From a checkpoint of a small transformer trained on Wikipedia.
Size: 8 layers, 4 heads of 64 (2 for keys and values), vocabulary 8192, 8.15M parameters.
Architecture: LayerNorm before each block, untied embeddings.
Training: a variant of SOAP for these matrices, 268M tokens, 4087 steps.
Each number is 50 + 12 x the weight over its row's rms, rounded and kept within 0 to 99. Layers, rows and columns count from 0. The size before them is the row's rms in percent of the matrix's.

# layer 5 attention key, 128x224, rms 0.124, rows 56-63, columns 0-111
100:60 31 55 58 51 55 47 46 39 43 64 34 61 41 30 49 48 53 54 64 70 37 52 35 42 46 64 43 49 52 51 45 64 63 38 61 66 64 57 57 64 28 33 43 63 53 43 19 62 56 59 66 42 46 69 62 34 64 54 41 55 72 39 33 53 29 43 55 58 38 59 31 54 58 37 37 42 51 51 40 35 55 28 30 43 51 73 46 45 46 50 46 54 50 44 25 50 41 65 41 30 56 35 58 69 41 35 43 63 60 59 72
106:61 49 72 40 60 45 39 40 48 24 48 40 56 51 43 60 66 28 37 72 42 39 50 33 47 45 44 63 47 43 60 65 52 68 49 30 48 48 72 46 38 49 40 70 43 67 35 56 44 42 46 70 39 39 53 51 63 45 52 79 55 49 55 53 37 54 70 31 47 39 45 38 22 41 46 46 57 43 40 59 53 34 54 54 55 57 44 52 50 57 53 51 38 61 63 65 42 29 45 60 32 41 48 43 56 50 41 50 66 64 62 51
098:50 56 40 52 59 68 48 29 53 52 67 60 58 63 53 34 43 51 40 54 84 40 53 38 33 55 69 55 35 52 26 44 56 75 50 44 62 43 57 47 27 56 53 34 35 41 47 59 40 50 28 45 47 42 51 58 39 54 43 31 62 52 52 50 59 39 14 49 75 54 52 36 51 61 72 55 66 38 48 42 41 49 61 60 49 37 56 59 42 67 54 31 44 47 53 26 45 68 47 36 60 50 43 38 66 45 59 62 51 53 63 51
096:47 45 38 47 55 62 59 54 46 56 74 71 42 42 43 46 52 64 56 46 55 44 31 49 54 30 59 41 46 53 55 51 63 45 57 51 43 35 30 47 19 55 48 26 52 50 45 49 32 22 57 64 66 38 69 54 58 53 47 48 30 53 51 62 53 61 50 69 24 50 62 34 49 38 67 65 72 42 68 21 27 42 60 58 49 67 44 53 55 55 40 37 45 55 57 41 27 53 65 57 35 41 50 43 62 42 33 77 49 51 46 56
101:38 52 68 37 39 41 50 60 44 49 56 49 33 52 47 54 51 28 46 50 68 32 62 54 25 56 59 60 42 53 53 43 48 37 54 41 69 81 29 51 45 46 61 65 61 67 53 56 52 69 45 42 50 65 49 48 34 56 42 41 57 58 60 67 47 47 78 52 51 44 51 51 56 26 77 45 51 45 43 42 63 44 52 39 50 63 35 65 40 57 70 47 56 48 36 26 54 35 27 35 42 54 31 67 31 61 65 55 22 50 60 65
104:48 55 35 67 49 58 38 42 63 65 49 39 56 38 63 40 31 57 54 35 45 35 40 39 19 51 66 61 52 42 69 51 54 50 38 46 56 45 63 66 42 30 41 41 33 43 41 38 58 63 61 35 32 64 31 49 48 52 68 51 44 46 33 41 61 49 57 58 51 61 47 33 49 58 52 47 70 28 32 30 25 45 45 34 28 32 57 70 65 31 48 43 48 40 55 40 61 77 48 53 50 37 36 30 54 47 59 47 48 54 58 56
103:44 50 46 59 51 33 38 41 52 71 51 39 53 25 52 76 82 46 52 45 52 38 78 65 48 65 59 43 47 46 41 47 70 55 58 36 45 45 75 50 48 41 39 65 69 67 72 70 56 49 57 65 52 63 55 63 61 60 59 63 70 60 53 46 38 44 44 42 52 38 61 49 55 42 73 33 54 54 39 58 38 52 64 59 42 42 52 62 61 52 67 41 57 63 54 55 39 53 49 29 62 57 46 54 46 58 46 50 55 73 57 41
107:47 43 56 35 54 33 38 43 64 53 51 29 47 59 59 50 68 62 51 40 35 43 56 51 52 70 39 43 68 56 51 65 50 65 39 50 50 32 38 61 65 64 68 36 52 64 69 55 38 47 34 38 42 70 71 52 39 42 46 53 40 50 41 50 48 53 39 36 56 41 82 48 34 56 67 37 55 61 48 55 60 35 51 43 46 32 47 51 24 20 71 50 65 60 48 51 52 53 62 52 54 49 47 60 64 78 58 64 63 59 34 46
# layer 5 attention query, 256x224, rms 0.129, rows 57-63,121-127, columns 0-111
105:67 57 61 39 32 26 44 55 56 30 55 59 49 37 47 44 39 43 55 55 57 54 27 35 62 49 30 32 50 51 59 11 52 53 54 49 41 28 39 60 40 51 44 70 39 54 56 39 56 56 49 49 48 53 62 61 61 37 47 40 81 39 56 54 63 40 39 68 32 41 69 66 31 61 47 44 41 59 51 59 40 64 64 49 56 44 41 41 57 56 72 28 68 31 47 65 45 50 59 62 44 54 68 50 63 46 34 41 35 59 53 38
099:42 72 45 57 50 66 46 34 48 47 46 45 62 45 39 79 21 42 39 39 56 35 62 73 45 37 69 51 30 70 56 45 49 41 40 52 57 57 36 50 57 35 58 62 71 42 38 63 39 42 19 61 41 33 72 57 56 55 45 54 57 43 50 56 48 53 44 48 60 49 37 59 67 65 30 50 73 47 51 65 55 34 54 45 37 48 51 49 44 32 43 44 41 47 41 56 47 48 64 68 54 45 36 31 46 68 57 44 72 42 55 47
091:52 57 35 42 47 45 68 32 38 53 48 71 22 66 73 36 59 69 42 36 63 40 52 27 39 42 32 71 57 49 68 55 39 46 41 44 42 27 46 47 27 41 53 28 45 31 57 33 40 38 55 55 49 41 54 59 50 36 52 47 30 43 58 45 38 51 58 52 79 50 53 61 71 58 53 61 57 37 52 51 39 35 31 65 21 37 31 73 35 47 34 49 42 41 56 34 65 34 44 60 37 42 42 60 32 56 63 45 34 44 30 43
103:62 82 53 45 39 59 48 41 54 49 66 28 58 50 54 37 50 49 59 56 38 51 68 44 50 50 67 52 55 61 59 45 65 38 59 49 65 76 57 54 37 56 59 44 34 49 33 65 52 40 29 63 52 58 49 35 55 43 49 65 74 81 45 65 46 25 71 54 69 62 55 65 45 46 54 40 48 56 47 52 50 16 36 67 52 56 51 67 53 63 45 60 54 57 45 41 48 56 48 41 52 58 47 56 25 68 50 41 44 48 51 53
092:56 57 46 37 52 32 48 57 43 44 63 60 50 52 38 38 36 44 58 50 53 55 45 51 71 64 27 31 67 49 51 35 47 59 60 29 42 48 36 54 70 53 49 37 51 52 54 49 56 48 69 54 60 43 35 38 17 52 53 35 47 31 38 39 51 43 50 65 36 39 50 41 54 40 51 37 38 38 63 47 39 70 55 42 56 57 61 41 48 50 62 55 66 60 59 41 49 63 59 37 48 55 48 48 70 42 44 45 66 59 55 68
088:48 40 27 56 45 54 63 45 66 61 40 51 33 43 54 37 56 53 69 45 54 62 57 56 45 63 56 53 64 58 35 63 60 66 50 57 35 45 52 70 51 59 39 43 53 53 61 44 53 43 52 33 46 37 53 50 54 37 47 59 52 51 55 62 47 55 59 49 40 51 37 36 45 51 49 47 46 57 37 49 43 58 70 53 45 46 51 49 36 71 27 71 35 68 41 42 42 66 48 60 63 46 51 47 76 53 45 47 53 60 39 57
116:62 41 47 25 57 56 33 64 69 41 34 66 29 50 52 53 61 13 63 47 61 45 28 62 37 47 29 43 48 68 45 42 54 49 39 50 34 36 31 69 62 61 60 46 41 49 26 42 50 57 38 81 58 52 50 58 41 47 60 55 68 42 55 52 39 29 35 34 53 30 63 65 52 62 63 29 49 29 50 66 58 43 59 48 49 39 58 27 43 60 54 42 50 40 39 62 58 45 61 46 51 56 64 70 69 61 53 48 55 68 67 52
117:51 33 52 40 35 37 39 40 41 47 58 40 57 38 55 43 59 23 50 58 42 55 35 46 59 53 50 25 54 55 66 56 40 67 69 58 50 40 44 61 41 30 36 46 34 52 53 44 73 45 72 62 56 64 46 61 64 59 60 61 67 53 84 43 62 41 45 47 71 55 57 66 65 40 50 35 48 45 49 47 38 42 62 41 61 47 24 54 27 79 36 51 54 54 51 63 39 45 48 59 51 47 53 72 39 66 42 45 47 76 56 50
105:43 53 43 50 32 61 48 61 50 44 47 90 55 58 44 70 30 57 57 36 54 30 58 65 69 55 63 55 43 39 58 44 60 61 44 73 62 57 49 36 41 51 36 54 50 56 63 53 53 28 45 59 52 66 66 61 53 51 56 65 57 50 48 46 50 50 42 71 47 45 32 40 58 41 39 33 56 38 70 72 57 65 33 21 49 46 57 55 64 41 58 59 43 58 49 38 43 54 72 68 52 50 43 39 65 53 59 38 50 37 28 43
111:56 46 49 60 50 42 70 46 48 63 65 65 38 55 68 42 48 63 43 65 63 37 09 35 45 60 42 66 49 49 52 41 59 51 46 60 59 49 52 61 33 55 50 31 53 41 65 38 46 58 42 72 32 49 52 67 67 40 34 60 53 25 72 28 58 39 48 55 38 44 35 67 54 66 57 55 48 43 65 40 22 47 45 57 40 56 47 52 53 67 38 35 34 55 53 58 63 52 31 38 38 64 51 48 46 56 24 48 48 60 44 54
108:62 61 40 55 29 49 55 41 44 52 70 59 52 44 40 75 55 35 53 55 51 43 45 58 58 51 36 47 34 64 46 22 56 50 73 60 33 66 60 60 35 55 50 38 50 56 26 25 45 53 48 72 54 85 37 49 50 60 53 46 75 77 27 45 46 43 61 47 52 59 53 78 36 38 35 49 33 71 35 51 38 46 37 87 47 72 38 30 65 50 36 62 44 50 20 45 47 57 36 63 56 75 50 49 56 44 42 43 30 32 48 33
114:26 44 27 81 47 45 58 45 57 54 50 70 54 41 58 38 44 78 52 14 68 31 33 65 55 48 41 48 51 48 51 56 57 47 42 48 48 65 44 54 49 52 51 57 73 33 54 39 59 47 44 57 34 44 39 63 52 72 36 31 59 42 42 34 60 61 36 66 62 65 42 39 62 54 47 51 55 37 74 25 51 62 36 35 42 45 57 48 61 41 63 47 46 56 68 34 57 58 42 42 35 59 56 41 69 30 42 61 39 44 46 37
125:53 59 41 58 31 44 39 38 61 46 39 53 42 39 43 53 55 62 38 45 31 38 53 55 56 57 47 68 57 63 60 50 59 71 51 37 43 50 39 49 27 45 48 47 40 57 76 50 55 28 59 40 51 73 29 54 52 27 36 66 62 60 49 55 66 60 79 28 38 40 57 56 67 23 53 60 44 56 45 63 32 79 71 59 34 38 44 52 57 65 25 57 43 57 45 36 37 34 57 55 48 39 59 49 37 57 39 48 66 68 36 52
103:52 53 62 30 54 53 56 50 48 45 76 41 41 69 51 35 64 44 40 51 51 51 56 34 66 51 49 55 40 56 41 37 61 25 46 60 66 78 37 54 32 59 50 53 65 47 63 64 52 57 48 63 35 36 42 51 26 52 76 65 41 60 28 41 29 42 53 46 55 53 58 60 40 61 62 31 57 29 57 36 54 38 54 46 51 64 45 19 39 60 66 58 54 48 27 48 66 27 43 43 57 47 57 67 40 56 51 55 79 46 49 54
# layer 5 attention value, 128x224, rms 0.201, rows 0-13, columns 0-111
090:47 26 50 44 37 45 36 44 43 35 39 43 53 71 35 57 57 62 54 57 49 76 53 42 43 55 53 55 61 66 56 25 57 55 62 52 32 61 48 66 41 55 64 70 44 44 45 79 46 38 36 62 40 68 65 56 28 51 28 32 47 51 42 45 49 46 51 47 26 58 64 54 59 59 45 46 25 51 47 50 52 53 32 38 60 49 69 49 47 45 40 36 41 59 76 67 52 76 39 49 41 63 52 43 38 47 50 50 47 52 65 52
083:29 55 54 56 58 36 53 46 49 32 52 60 48 48 67 44 58 58 58 61 40 66 59 46 42 76 38 55 50 52 67 36 34 78 27 55 77 48 52 44 68 37 48 43 44 48 79 79 49 62 25 37 21 47 58 54 35 41 62 51 42 33 50 52 30 57 40 37 38 37 44 58 59 61 44 53 53 27 47 47 34 49 32 46 46 58 51 46 71 54 50 63 46 47 54 57 60 69 37 72 23 31 44 23 70 52 36 41 49 29 55 42
088:58 69 59 46 48 54 53 28 48 35 27 34 40 62 68 57 66 45 51 31 35 36 38 62 57 63 54 52 35 48 64 57 45 27 63 59 51 50 45 41 42 47 48 52 42 48 30 54 53 52 42 79 72 59 36 42 62 61 53 32 43 45 66 49 18 48 29 38 31 69 93 46 36 43 53 41 39 50 42 64 58 47 55 59 29 45 49 50 24 42 53 57 49 57 55 44 35 58 55 50 47 49 51 37 70 74 42 50 58 43 50 52
101:53 80 65 52 47 59 68 47 48 46 50 46 57 37 39 35 60 39 43 41 39 38 64 63 55 42 46 67 37 47 37 45 60 50 68 36 67 55 62 47 51 45 42 48 20 30 35 49 53 40 22 42 61 42 44 76 53 63 46 33 55 58 40 59 30 42 49 54 57 53 46 67 54 45 44 36 34 50 61 59 68 27 58 41 47 54 44 29 42 37 45 40 39 78 53 57 47 50 64 42 57 65 56 47 58 47 58 62 53 42 50 34
096:61 62 39 62 47 51 30 33 47 59 42 39 42 64 58 64 66 51 36 55 54 50 32 59 45 60 59 52 59 77 43 55 58 50 43 54 49 47 52 55 51 49 45 48 22 15 44 60 59 31 31 42 55 60 60 56 47 38 76 46 60 60 39 62 49 56 61 42 59 57 65 73 47 49 59 58 56 39 46 34 56 63 61 54 48 52 68 41 44 55 42 51 61 30 42 47 48 45 32 55 77 35 47 51 54 32 53 56 41 74 55 44
093:32 49 64 64 41 35 25 46 38 60 49 50 51 71 18 35 54 43 28 32 59 65 39 63 60 51 46 48 67 40 82 46 43 81 44 49 71 56 24 51 49 44 39 47 36 66 48 37 50 55 47 50 37 37 50 42 57 56 52 47 44 37 50 48 33 47 46 64 67 47 54 49 50 28 27 57 66 42 74 66 57 39 43 51 45 45 53 55 39 58 57 43 70 50 50 57 39 48 54 57 46 59 57 42 64 31 66 44 50 36 54 49
088:64 57 53 75 49 38 45 66 40 44 59 43 53 53 50 49 59 62 63 34 54 66 49 37 56 44 43 48 48 46 30 58 47 63 46 45 43 52 42 57 48 57 41 34 53 50 49 47 38 54 56 52 55 40 40 60 24 48 49 55 58 46 70 45 71 42 70 57 50 38 33 35 61 39 58 51 33 66 49 24 33 41 52 66 42 52 46 63 72 46 28 68 49 37 63 35 57 56 46 45 25 52 72 39 19 46 53 28 48 44 47 62
092:66 53 40 49 77 45 40 48 80 42 55 60 29 39 35 52 54 45 37 45 56 27 72 58 73 50 45 44 53 19 43 44 55 41 48 60 57 45 55 52 60 37 50 67 45 47 63 45 35 48 45 42 40 40 37 36 42 65 43 54 44 76 43 53 29 40 53 47 31 51 62 22 76 54 61 39 67 65 47 36 82 48 79 41 44 61 56 27 37 76 52 40 36 66 56 32 64 35 45 47 59 44 75 57 74 34 36 28 51 62 47 40
091:50 57 24 67 52 38 33 39 42 46 37 37 42 52 57 66 49 45 45 46 56 50 59 61 72 63 45 50 57 45 36 66 75 51 41 51 50 59 65 47 50 44 59 31 44 46 74 17 66 57 73 51 64 43 54 45 30 74 53 63 54 31 57 37 47 62 56 52 52 38 40 33 49 34 59 57 26 39 49 54 39 53 46 48 46 37 48 62 59 34 47 59 45 34 24 34 48 43 67 57 37 49 47 57 62 50 67 71 39 54 50 41
084:31 58 42 50 52 46 39 30 57 52 41 36 45 72 63 46 67 44 75 34 43 59 57 45 59 58 57 49 48 24 43 64 62 46 58 62 60 53 53 58 55 58 59 43 51 19 32 44 53 47 47 33 52 49 34 78 61 58 77 56 50 76 49 60 38 54 50 68 38 61 56 67 50 60 25 51 37 40 51 49 24 52 39 32 46 49 27 48 35 65 45 51 31 46 63 49 23 51 51 56 53 53 57 48 43 37 60 66 49 44 48 46
089:16 63 41 62 48 44 33 30 54 46 75 50 35 29 36 65 40 40 65 45 69 44 46 35 52 49 45 53 65 47 59 54 70 42 62 60 45 46 60 71 50 45 37 57 44 59 44 33 44 52 37 49 38 41 64 64 23 37 30 63 55 52 54 73 38 43 55 62 67 53 45 68 45 36 41 42 53 63 36 36 24 33 46 57 35 64 66 52 69 75 53 73 46 50 56 42 46 55 60 47 51 37 77 54 36 39 29 71 48 51 63 49
089:46 31 51 21 73 47 54 61 62 46 56 57 76 52 72 43 38 43 50 67 55 45 41 67 30 65 35 60 25 61 39 50 52 34 46 33 60 57 40 54 69 44 50 47 61 46 61 68 54 44 28 50 59 49 40 57 46 55 50 60 32 52 24 29 44 33 50 41 62 40 44 72 59 64 43 53 42 67 46 43 75 59 65 44 44 60 63 59 61 64 59 53 40 27 69 47 56 65 76 79 39 49 80 53 41 62 60 59 50 64 29 49
089:29 32 62 44 43 59 43 59 53 48 44 58 32 44 44 57 52 36 71 43 51 40 25 60 55 59 29 38 59 58 24 63 31 64 59 55 62 35 65 61 61 40 22 51 67 44 32 39 63 66 47 56 68 48 28 50 55 53 49 64 60 52 57 32 37 63 59 37 67 54 46 64 35 41 34 31 68 37 45 62 62 56 53 53 65 55 43 23 60 67 37 41 42 45 38 59 54 59 67 72 43 49 34 62 59 46 47 51 53 48 38 27
085:41 54 60 16 68 54 31 62 41 65 55 44 32 48 66 47 20 58 58 61 48 22 42 55 34 50 53 52 32 37 55 34 40 39 62 57 48 62 47 61 53 59 57 57 63 47 64 61 53 47 45 62 26 51 37 49 65 62 49 47 38 34 63 65 39 57 50 46 54 56 36 73 63 58 31 56 56 30 49 61 13 57 38 40 55 59 51 46 71 38 67 46 43 30 34 59 52 27 49 62 50 51 55 41 48 47 49 46 73 51 11 52
# layer 5 attention output (transposed), 256x224, rms 0.176, rows 0-13,64-76, columns 0-111
082:50 43 70 55 84 53 56 47 48 47 45 43 54 41 71 40 34 48 39 45 39 47 60 33 67 30 52 54 50 63 54 56 50 42 40 53 49 55 33 47 56 36 32 50 51 64 51 46 43 52 59 48 51 29 57 60 48 41 70 56 30 40 54 71 49 48 65 44 50 70 35 44 43 44 79 46 48 55 57 58 25 63 53 40 70 72 76 67 50 62 53 32 54 48 65 42 60 57 55 83 54 53 47 44 41 60 33 60 47 54 52 44
083:55 67 56 73 73 46 38 52 40 64 42 49 48 52 43 49 38 38 58 46 50 25 53 51 37 55 53 38 41 43 47 49 50 44 46 38 57 40 36 69 63 51 56 65 40 63 57 74 52 38 58 56 54 38 53 47 44 53 43 76 62 17 12 53 41 35 48 34 62 48 31 82 39 47 39 64 32 52 32 35 33 64 67 31 57 34 47 46 40 49 52 42 63 58 54 39 38 36 50 67 61 55 51 48 47 46 59 41 47 19 54 26
087:30 55 45 38 40 45 47 42 59 57 43 53 46 47 46 50 59 51 46 34 38 44 42 51 55 48 40 58 34 51 48 48 35 45 39 70 49 52 45 49 61 48 50 56 47 49 38 45 47 57 48 49 36 39 33 58 47 48 51 37 73 58 62 80 46 32 52 40 54 51 58 43 70 44 54 66 75 43 61 76 59 45 34 50 31 47 51 42 60 44 48 40 10 40 49 58 41 70 41 52 58 61 43 65 67 46 35 44 53 63 56 59
094:42 57 20 48 51 51 57 70 59 59 56 56 67 60 51 57 33 29 24 40 42 29 45 59 42 52 59 48 51 53 40 49 64 60 34 60 64 61 51 55 70 46 65 52 26 39 71 57 51 67 39 61 54 49 41 64 43 43 53 49 57 26 51 42 39 32 41 40 72 37 62 62 48 53 72 35 52 71 70 51 55 63 44 45 37 46 53 43 52 32 48 40 58 36 64 59 42 54 56 50 43 53 58 52 58 60 49 47 45 31 79 60
099:59 56 68 46 40 41 46 24 47 50 64 41 42 22 58 44 60 44 45 58 47 44 51 56 51 44 37 72 45 71 51 45 54 70 37 48 22 35 46 41 39 51 13 53 30 52 52 55 40 54 35 69 64 55 53 60 58 49 65 40 49 22 47 66 39 61 41 63 31 39 48 67 45 46 61 42 46 49 36 69 35 58 32 54 52 24 48 38 54 44 35 42 50 51 41 48 50 48 54 67 44 49 67 67 65 56 56 59 50 53 60 51
078:42 42 39 54 72 50 58 49 55 48 74 57 59 47 40 58 74 20 47 38 49 58 48 49 66 47 58 57 55 49 68 49 64 44 65 49 56 57 38 40 56 47 43 58 54 67 45 68 31 42 35 49 76 71 50 30 56 62 69 63 41 56 48 49 33 36 64 69 53 41 54 53 48 43 69 47 55 64 50 70 31 67 51 39 65 52 61 18 58 62 36 45 49 47 60 43 62 62 68 58 40 65 42 50 33 35 62 56 71 54 43 61
084:25 43 43 69 52 54 36 56 66 46 49 54 30 45 51 56 57 47 49 54 46 56 46 43 42 52 66 64 53 51 58 52 60 45 48 43 35 61 42 44 53 36 58 55 52 30 44 54 75 68 55 69 39 60 61 55 44 54 55 23 33 50 37 53 65 70 79 43 47 52 43 57 35 70 39 54 60 36 55 22 56 16 71 43 52 46 43 56 45 53 78 69 58 54 47 59 42 40 62 46 37 59 60 66 48 42 68 43 64 68 39 28
083:49 39 46 41 58 73 50 35 60 42 43 59 59 53 64 53 53 72 51 43 45 29 58 54 51 57 48 68 38 50 57 51 33 32 53 65 49 72 47 51 47 60 48 63 52 44 50 16 57 59 51 59 38 41 34 48 19 33 37 42 43 64 50 52 42 62 43 54 62 64 35 36 53 56 60 57 50 48 36 50 54 47 58 62 51 56 41 55 25 30 44 32 29 38 36 57 47 46 47 71 71 52 56 59 64 56 59 66 46 44 27 72
084:60 56 44 49 48 44 58 47 55 63 55 62 33 39 50 60 40 51 50 51 51 37 62 42 46 59 70 71 65 40 59 75 43 38 46 42 52 73 55 53 21 38 49 37 39 33 59 26 48 54 56 64 55 46 46 50 62 46 44 14 61 44 57 79 49 46 57 52 60 58 55 53 27 60 57 52 56 42 45 40 43 47 38 45 49 60 67 58 77 59 63 20 29 53 32 59 46 52 39 38 63 68 63 63 48 31 49 64 28 62 22 64
085:38 65 44 35 55 42 47 57 67 57 69 47 46 38 41 48 77 29 34 44 36 63 42 51 52 59 60 40 50 44 49 52 43 62 40 43 60 36 58 76 72 27 50 35 28 35 40 41 63 60 47 69 63 45 42 66 62 71 76 69 57 32 56 39 40 36 53 38 64 59 49 43 57 31 44 13 71 38 29 55 60 50 71 50 76 40 45 52 45 46 54 62 57 42 25 56 45 58 39 50 35 69 37 52 31 40 62 46 50 78 53 62
084:56 38 29 33 33 54 61 65 65 50 62 69 27 50 56 65 60 60 38 43 75 73 61 43 48 63 59 59 48 29 45 38 85 68 62 52 48 44 63 64 36 55 41 40 68 47 40 53 58 41 82 62 60 30 40 48 28 53 31 68 66 53 46 53 61 50 54 63 55 65 33 39 34 58 37 44 64 50 51 52 63 55 41 29 45 63 59 45 54 62 37 51 41 52 40 34 43 29 61 51 47 54 52 55 48 37 51 53 45 71 47 45
092:45 48 56 65 62 46 57 48 40 55 47 21 44 45 55 56 55 64 49 55 52 39 49 39 55 68 50 56 45 38 48 50 22 71 40 51 64 51 62 60 39 62 51 53 35 46 50 58 26 69 56 58 30 35 58 59 42 46 51 20 63 40 55 50 54 52 50 66 42 54 43 73 46 35 48 40 45 49 26 40 35 52 56 35 37 55 55 55 54 56 72 46 45 54 64 52 53 51 41 62 78 39 55 27 25 58 71 49 50 16 53 29
097:47 68 34 31 76 50 45 49 63 48 49 30 43 30 54 51 68 42 41 57 31 21 47 49 53 47 53 54 45 40 44 55 42 39 46 51 41 38 44 34 53 61 34 51 39 25 53 36 50 40 34 54 52 57 29 33 48 60 66 52 74 45 55 48 37 21 49 39 44 47 44 35 37 59 47 35 63 64 38 51 45 61 53 58 51 73 36 35 71 63 58 51 50 37 52 42 43 40 50 56 45 54 55 39 49 36 37 46 57 43 36 56
090:25 49 45 44 60 47 44 57 53 54 58 55 36 59 56 57 92 59 60 55 61 66 34 66 51 75 62 46 63 56 45 40 36 50 60 35 42 77 37 38 42 60 45 58 40 33 37 59 47 32 52 50 71 74 31 50 30 22 62 78 47 50 48 55 42 47 53 44 49 45 47 43 49 34 65 47 58 49 54 47 32 65 70 55 52 33 26 55 67 59 62 47 58 54 38 43 55 39 55 44 54 69 59 43 51 40 34 53 46 35 63 29
102:44 47 40 41 24 66 62 56 45 39 73 38 42 68 42 69 42 48 74 64 38 70 48 50 53 56 48 45 53 62 66 40 43 58 44 71 40 39 52 48 29 72 50 41 63 42 51 65 69 35 51 55 51 67 56 43 60 58 58 60 60 61 31 32 36 44 39 45 53 48 38 63 30 35 47 46 34 47 64 25 67 38 70 58 48 52 51 63 52 41 64 70 50 45 30 68 49 45 57 51 66 45 44 56 48 40 43 74 67 33 53 51
090:52 25 48 38 67 34 45 41 50 48 34 70 48 55 57 45 76 33 31 52 49 53 44 39 43 46 75 61 49 46 41 44 34 79 51 44 48 56 61 39 37 40 65 54 35 43 46 37 38 60 31 42 62 37 46 61 50 24 43 67 25 63 60 51 51 46 62 23 66 55 64 52 50 65 50 28 33 45 52 68 40 50 45 66 62 67 40 62 58 55 51 58 35 43 47 65 49 64 63 37 34 47 40 43 72 56 62 66 39 54 47 52
094:36 41 51 41 70 55 53 39 43 45 39 55 59 37 48 52 87 51 45 55 57 52 61 43 64 49 54 60 46 48 45 43 52 56 42 23 54 29 55 66 31 63 60 29 48 53 56 60 50 40 32 72 40 33 13 22 65 56 54 42 54 58 57 47 37 59 42 58 66 49 49 47 43 51 35 53 25 67 50 45 40 45 39 57 58 68 71 55 46 54 64 48 54 69 61 37 53 57 67 58 40 64 58 57 44 53 39 67 54 48 41 50
096:53 44 53 54 56 43 36 54 47 52 49 23 48 18 47 64 22 55 61 43 29 47 53 66 52 46 50 49 46 54 66 49 56 56 51 64 47 74 50 55 58 43 55 35 31 41 41 31 74 50 45 51 41 44 40 44 59 65 21 51 59 53 30 33 75 61 39 51 43 46 55 36 47 63 56 49 36 57 60 51 57 48 36 59 58 45 56 46 24 34 35 61 58 57 57 43 43 65 44 43 43 43 47 27 56 51 55 56 60 48 49 39
094:59 47 33 52 83 77 75 42 55 58 35 47 59 72 47 61 49 66 54 35 52 65 65 50 66 62 37 34 50 48 51 62 43 40 52 63 60 38 48 46 36 42 86 50 49 49 39 52 53 35 58 39 41 44 46 52 47 49 57 65 60 59 45 46 56 38 62 50 60 51 41 62 66 17 50 51 45 21 48 40 73 65 56 41 83 40 65 47 49 56 58 62 51 50 52 65 42 30 57 40 62 52 58 46 52 50 52 48 35 66 67 55
105:58 32 54 73 42 38 75 50 47 60 25 35 47 68 34 41 54 46 42 43 41 62 51 63 51 45 39 80 50 43 57 65 52 65 47 43 58 46 31 47 40 30 33 46 49 49 50 36 35 46 51 60 35 47 54 64 69 48 41 34 25 44 76 76 58 70 48 42 53 52 34 66 46 61 36 43 35 56 58 46 75 59 70 67 51 62 56 48 45 30 58 47 53 45 47 46 42 20 61 66 46 63 53 54 70 62 48 47 50 55 32 22
097:48 49 68 37 43 51 40 47 55 52 42 35 74 58 65 43 51 37 37 42 53 50 44 54 50 74 41 44 46 47 41 48 22 62 45 52 78 51 64 67 67 56 41 45 56 84 49 54 62 55 52 32 65 37 37 44 56 60 48 47 41 40 67 39 48 37 52 56 56 49 48 55 60 46 51 59 32 70 60 58 60 46 60 60 62 53 52 46 62 26 32 61 51 42 58 44 68 57 49 48 61 59 37 54 41 44 20 35 50 46 42 66
102:64 58 48 64 69 52 34 46 45 52 80 47 33 66 52 50 38 18 49 47 46 29 33 65 37 58 50 54 50 38 50 60 63 51 65 48 53 66 63 55 59 48 60 52 64 38 45 49 49 42 36 70 62 44 65 51 63 69 33 71 70 51 62 54 50 50 68 60 41 34 30 53 62 48 39 29 45 46 29 33 57 40 61 43 50 37 44 52 64 43 60 72 45 52 65 52 62 62 53 39 44 36 48 39 30 66 62 29 56 59 62 45
106:54 46 29 56 24 28 51 39 40 43 20 52 61 50 61 66 62 70 49 36 56 47 49 51 54 55 82 29 65 46 33 52 34 65 54 39 57 28 57 71 27 41 24 45 41 38 33 48 48 23 54 51 61 40 61 58 55 75 60 66 62 45 60 48 72 49 55 42 42 52 41 25 35 42 28 35 41 59 73 37 29 54 51 41 55 34 43 43 51 48 48 72 64 49 52 45 37 48 59 64 71 37 50 56 46 55 43 54 44 70 61 48
093:64 61 54 61 62 42 50 50 49 53 44 82 47 49 56 58 34 31 55 51 79 54 42 35 56 67 61 66 29 43 40 46 51 31 44 45 57 38 50 54 38 50 54 25 60 27 35 55 53 34 55 49 42 55 51 50 45 40 48 46 44 56 34 62 32 43 56 37 54 43 35 64 50 45 51 59 26 49 65 36 44 41 51 58 43 54 56 55 66 52 49 49 44 55 48 43 68 40 53 46 38 28 56 44 59 60 47 65 55 63 60 48
098:62 47 48 45 55 41 51 30 38 49 53 49 57 46 50 54 35 45 29 50 45 50 78 40 63 54 55 69 54 64 46 47 45 29 42 45 56 71 41 34 70 43 50 71 42 64 50 50 24 47 24 55 36 62 63 45 72 53 29 53 65 50 64 52 56 48 65 36 45 36 45 42 59 37 30 58 59 57 41 53 41 30 47 57 50 70 40 70 36 36 53 61 59 48 60 61 67 54 48 59 30 44 55 54 44 56 57 61 29 47 57 47
095:41 50 69 38 54 68 61 53 72 46 51 50 66 43 57 57 53 69 39 35 41 33 62 60 32 59 59 47 45 75 46 51 68 25 34 56 64 64 38 42 45 35 61 38 47 63 68 49 62 43 39 44 48 67 52 41 57 39 56 48 27 44 47 60 30 67 37 45 43 57 63 56 65 48 41 63 55 64 49 46 61 61 52 72 48 40 61 48 54 57 36 62 46 44 40 46 56 41 46 66 25 52 58 57 68 35 58 56 62 63 37 56
089:46 44 49 51 43 49 39 68 52 37 46 82 39 69 72 26 37 58 57 42 55 56 59 44 38 66 70 65 51 57 51 38 46 65 54 58 46 45 67 53 61 58 51 73 34 50 51 42 41 69 49 53 52 45 53 69 29 17 41 40 32 49 46 53 59 59 47 42 44 57 62 53 23 63 53 57 46 65 32 64 42 45 28 43 37 47 60 61 44 43 48 30 63 58 45 47 62 71 63 48 62 41 36 61 46 76 49 42 56 44 38 51